{
  "n_layer": 15,
  "d_model": 320,
  "n_head": 10,
  "n_kv_head": 2,
  "head_dim": 32,
  "d_mlp": 1280,
  "vocab_size": 2048,
  "activation": "relu",
  "norm": "layernorm",
  "norm_place": "pre",
  "norm_eps": 1e-06,
  "positions": "learned",
  "qk_norm": false,
  "attn_scale": 0.177,
  "bias": "all",
  "tie_embeddings": true,
  "parallel_block": false,
  "init": "normal",
  "init_std_qkv": 0.042,
  "init_std_o": 0.00767,
  "init_std_up": 0.042,
  "init_std_down": 0.00384,
  "init_out_by_depth": true,
  "optimizer": "muon_variant",
  "lr": 0.00701,
  "lr_mult_qkv": 0.7,
  "lr_mult_o": 1.5,
  "beta1": 0.9,
  "lr_head": 0.014,
  "grad_clip": 0.5,
  "warmup_steps": 200,
  "schedule": "wsd",
  "decay_fraction": 0.81,
  "decay_shape": "linear",
  "final_lr_fraction": 0.0,
  "batch_tokens": 131072,
  "seq_len": 256,
  "doc_mask": false,
  "z_loss": 0.0001,
  "train_tokens": 820300000,
  "steps": 6259,
  "dataset": "wikipedia_en"
}
Each number is 200 + 30 x the weight over the matrix's rms, rounded and kept within 0 to 999. Layers, rows and columns count from 0.

# up: layer 2 MLP up, 1280x320, rms 0.0829, rows 918-928, columns 128-191
# down: layer 2 MLP down (transposed), 1280x320, rms 0.0383, rows 918-927, columns 128-191
up918,218,267,176,222,242,257,254,144,249,210,227,228,190,188,192,197,155,233,262,163,146,225,191,210,200,194,250,197,165,189,207,184,205,232,213,182,194,225,206,234,232,232,226,231,181,178,277,207,157,180,211,150,223,205,177,181,215,218,228,178,183,174,209,271
down918,212,174,232,187,204,232,191,235,172,222,225,162,196,197,215,238,232,169,230,181,186,212,182,148,252,187,190,234,214,154,274,138,225,168,196,178,206,220,188,182,114,258,194,289,175,201,199,212,176,176,183,198,242,198,273,200,212,220,159,162,200,222,255,189
up919,207,216,214,201,221,215,230,179,188,244,164,212,241,200,252,178,140,216,188,208,190,186,194,246,178,160,217,193,195,207,210,184,154,216,233,164,240,269,185,171,190,222,168,243,206,160,192,227,136,170,222,215,237,230,151,291,195,155,206,183,193,190,207,158
down919,232,235,219,151,220,237,174,248,197,181,213,229,155,113,158,203,207,242,228,213,191,182,189,166,207,242,232,212,175,244,249,206,205,177,198,189,204,215,204,236,222,278,186,190,223,249,239,181,165,248,243,191,156,215,168,151,162,185,198,216,257,256,161,160
up920,194,167,184,158,223,226,204,216,232,157,252,223,251,170,148,232,210,245,144,198,246,202,188,199,181,190,195,264,226,201,173,210,301,224,184,196,262,170,191,166,161,193,190,182,173,168,189,149,195,156,245,199,160,178,201,231,243,187,224,185,211,182,176,224
down920,278,203,193,220,177,133,145,204,116,207,117,168,132,234,267,230,170,155,262,197,161,201,221,216,239,194,197,195,184,169,187,193,223,217,202,169,191,181,176,177,163,262,174,235,207,247,243,191,165,173,152,218,224,190,259,205,226,145,173,221,213,224,217,226
up921,178,217,236,200,181,213,161,117,204,223,174,155,207,208,188,190,211,224,207,210,189,175,176,198,200,233,213,186,209,204,184,161,195,221,188,244,193,230,215,197,232,202,186,224,210,197,191,173,221,230,247,210,230,239,185,213,199,248,207,138,222,199,182,134
down921,178,212,213,218,198,195,252,202,189,203,152,241,219,243,219,245,181,171,202,161,158,233,215,201,182,181,193,229,201,135,206,230,215,169,188,175,178,240,168,191,180,187,162,215,228,213,168,239,268,191,169,250,191,198,193,182,210,163,236,209,170,208,200,227
up922,162,195,199,199,222,150,226,246,225,172,185,218,168,220,180,189,181,172,192,217,175,188,187,198,211,201,193,204,192,244,204,173,189,193,170,176,252,189,212,202,186,180,211,167,194,170,212,156,213,171,178,210,178,202,168,141,208,173,224,291,178,232,225,202
down922,191,219,181,198,225,173,204,153,211,172,162,232,212,210,243,184,173,207,213,197,209,203,207,170,232,227,204,229,196,174,202,240,194,181,194,187,178,258,186,202,186,217,196,145,190,235,193,229,177,201,187,167,250,229,228,207,196,223,189,165,154,166,191,229
up923,142,247,172,130,222,232,203,192,173,128,188,236,202,228,205,157,210,178,195,226,198,180,203,204,165,209,175,224,201,214,173,169,211,254,199,174,189,184,249,129,187,193,167,225,158,152,168,177,188,182,217,134,191,258,220,234,174,199,195,179,256,189,232,192
down923,198,181,244,205,191,235,193,227,190,203,204,205,198,171,224,179,155,293,235,167,151,152,158,211,216,232,213,228,191,177,249,215,236,185,230,156,209,238,170,215,193,189,189,195,207,219,168,232,96,218,211,165,198,158,184,192,194,229,151,178,212,157,174,141
up924,265,244,238,232,227,259,201,211,194,232,255,204,170,230,167,218,205,250,210,234,173,197,183,219,176,182,201,211,169,212,208,208,209,184,207,210,155,144,200,167,169,214,234,207,245,208,185,137,130,161,158,231,183,160,203,196,165,181,162,192,214,199,161,244
down924,164,205,163,173,221,164,152,212,171,197,202,176,205,196,224,235,144,167,152,210,221,160,245,199,234,215,209,165,215,217,241,170,220,215,165,197,249,232,188,161,171,181,148,199,169,163,211,227,249,240,215,169,214,212,185,218,195,140,231,162,164,176,201,218
up925,218,186,203,189,227,220,200,170,211,177,204,186,187,154,198,188,158,234,220,195,217,242,163,168,275,98,176,164,237,265,185,191,234,144,213,160,235,187,211,158,193,221,223,162,233,186,168,172,222,233,228,201,182,234,227,192,150,255,219,195,246,232,188,260
down925,187,264,216,234,228,212,206,189,197,234,212,194,198,155,190,201,193,179,195,229,243,215,195,178,143,240,165,162,184,215,183,209,223,187,201,205,227,239,246,142,208,228,173,193,189,197,204,233,203,187,213,213,211,129,209,194,234,154,164,217,130,222,163,188
up926,212,202,220,213,202,213,175,184,195,218,217,196,148,189,155,245,148,202,184,220,183,186,192,184,173,135,183,218,174,161,220,155,186,177,89,198,179,180,200,160,277,178,181,202,209,257,208,215,232,182,208,250,217,197,209,165,228,197,253,175,219,254,143,213
down926,219,212,181,190,122,233,216,175,257,215,179,276,225,188,246,214,261,190,149,224,181,255,234,130,157,211,169,211,131,184,187,226,255,157,178,187,193,163,172,205,215,210,233,173,230,199,188,224,133,174,177,189,251,192,243,220,218,221,192,223,229,222,240,219
up927,167,240,208,224,197,253,195,200,172,196,177,176,209,231,183,196,180,202,240,259,175,158,188,197,216,190,155,241,223,208,146,208,150,250,232,214,177,241,225,184,148,177,236,180,233,221,210,213,176,222,170,180,226,241,217,167,231,194,245,199,110,200,171,213
down927,157,113,240,196,213,258,181,204,166,215,211,163,206,240,171,206,231,163,200,243,209,189,207,228,230,201,176,198,161,176,198,187,211,195,201,220,168,193,172,176,230,176,230,265,151,138,209,223,183,183,170,244,223,204,209,189,218,178,213,214,231,217,204,211
up928,207,213,234,283,143,185,151,195,231,189,194,249,259,175,212,177,215,153,188,234,202,147,215,245,168,217,193,192,209,195,233,185,171,142,191,183,227,216,149,213,220,146,221,168,151,208,191,196,150,258,199,215,232,214,200,151,181,227,183,225,259,142,195,241